config.yaml
num_hidden_layers: 11
hidden_size: 128
num_attention_heads: 4
num_key_value_heads: 4
head_dim: 64
intermediate_size: 768
vocab_size: 4096
hidden_act: "tanh_gelu"
norm: "layernorm"
norm_place: "pre"
norm_eps: 1e-05
positions: "learned"
qk_norm: false
attn_scale: 0.125
bias: "all"
tie_word_embeddings: true
parallel_block: false
init: "normal"
init_std_qkv: 0.0314
init_std_o: 0.00474
init_std_up: 0.0314
init_std_down: 0.00274
optimizer: "ademamix"
learning_rate: 0.000733
lr_mult_qkv: 0.7
beta1: 0.9
lr_head: 0.00654
max_grad_norm: 0.5
warmup_steps: 287
schedule: "cos"
final_lr_fraction: 0.03
batch_tokens: 16384
max_seq_len: 1024
doc_mask: true
train_tokens: 216100000
max_steps: 13190
dataset: "wikipedia_en"
Each number is 500 + 50 x the weight over its row's rms, rounded and kept within 0 to 999. Layers, rows and columns count from 0. Numbers have three digits each. The size before them is the row's rms in percent of the matrix's.

# down: layer 2 MLP down (transposed), 768x128, rms 0.0322, rows 763-767, columns 64-127
# up: layer 2 MLP up, 768x128, rms 0.0831, rows 764-767, columns 64-127
down763 043:484423484566539465504460609526491517469420490521551545418499528446487494490494540445464446446629560436516543496397504443467511527500488527496503447469561468582560494511476507517422496552550516
up764 051:528530571428484515496483518481555467439541496525576473564611447328503488527537461570503485537455494425447437475645522487450488459550594506450531510493495502469554405540586493532535493475490535
down764 057:486433461526537548550559464489464493483518506523474550429472508530499504443424456516528524466572574500539533497447595525493478516535533487474516546410514555496540634536437427471472515500548500
up765 149:415434523493542496536469389476469550521550522468480456588449546539517405543420480459479431568464404495515462494479470448495522563479427508452498570499461391525492434515527557546566523424442504
down765 131:456517512402499473495496494404480386444520570495470440473505551480519444523513564491429468490503491457475566465556519455512452498518483473601555493520495484519433452559490536518646451568537488
up766 030:445516576460493479425516524605577443578488546515521488530546459432470458498502485562531469496518437515505572538350493534509415544583467516470492580600536507508518553457506388503518457452509500
down766 017:541486465549543591511519544429467567471518418467505523504488543510555579459470463481506594472535596489479479438678500516539571435524515495463581518477582509639545379563563546505439502586538520
up767 118:436403559483521541578471446513507488546534530402496460554466524510472473494491474471559439546452436533506546501477456500532501528444477492547491616530435415511486522525538550549548564454496476
down767 098:508364483498522539577582427579515432468516594487478456572479480511573506419453522509504487581538469511537593502443512552499474450534437468600506563515491512539438548618429524487525548486524452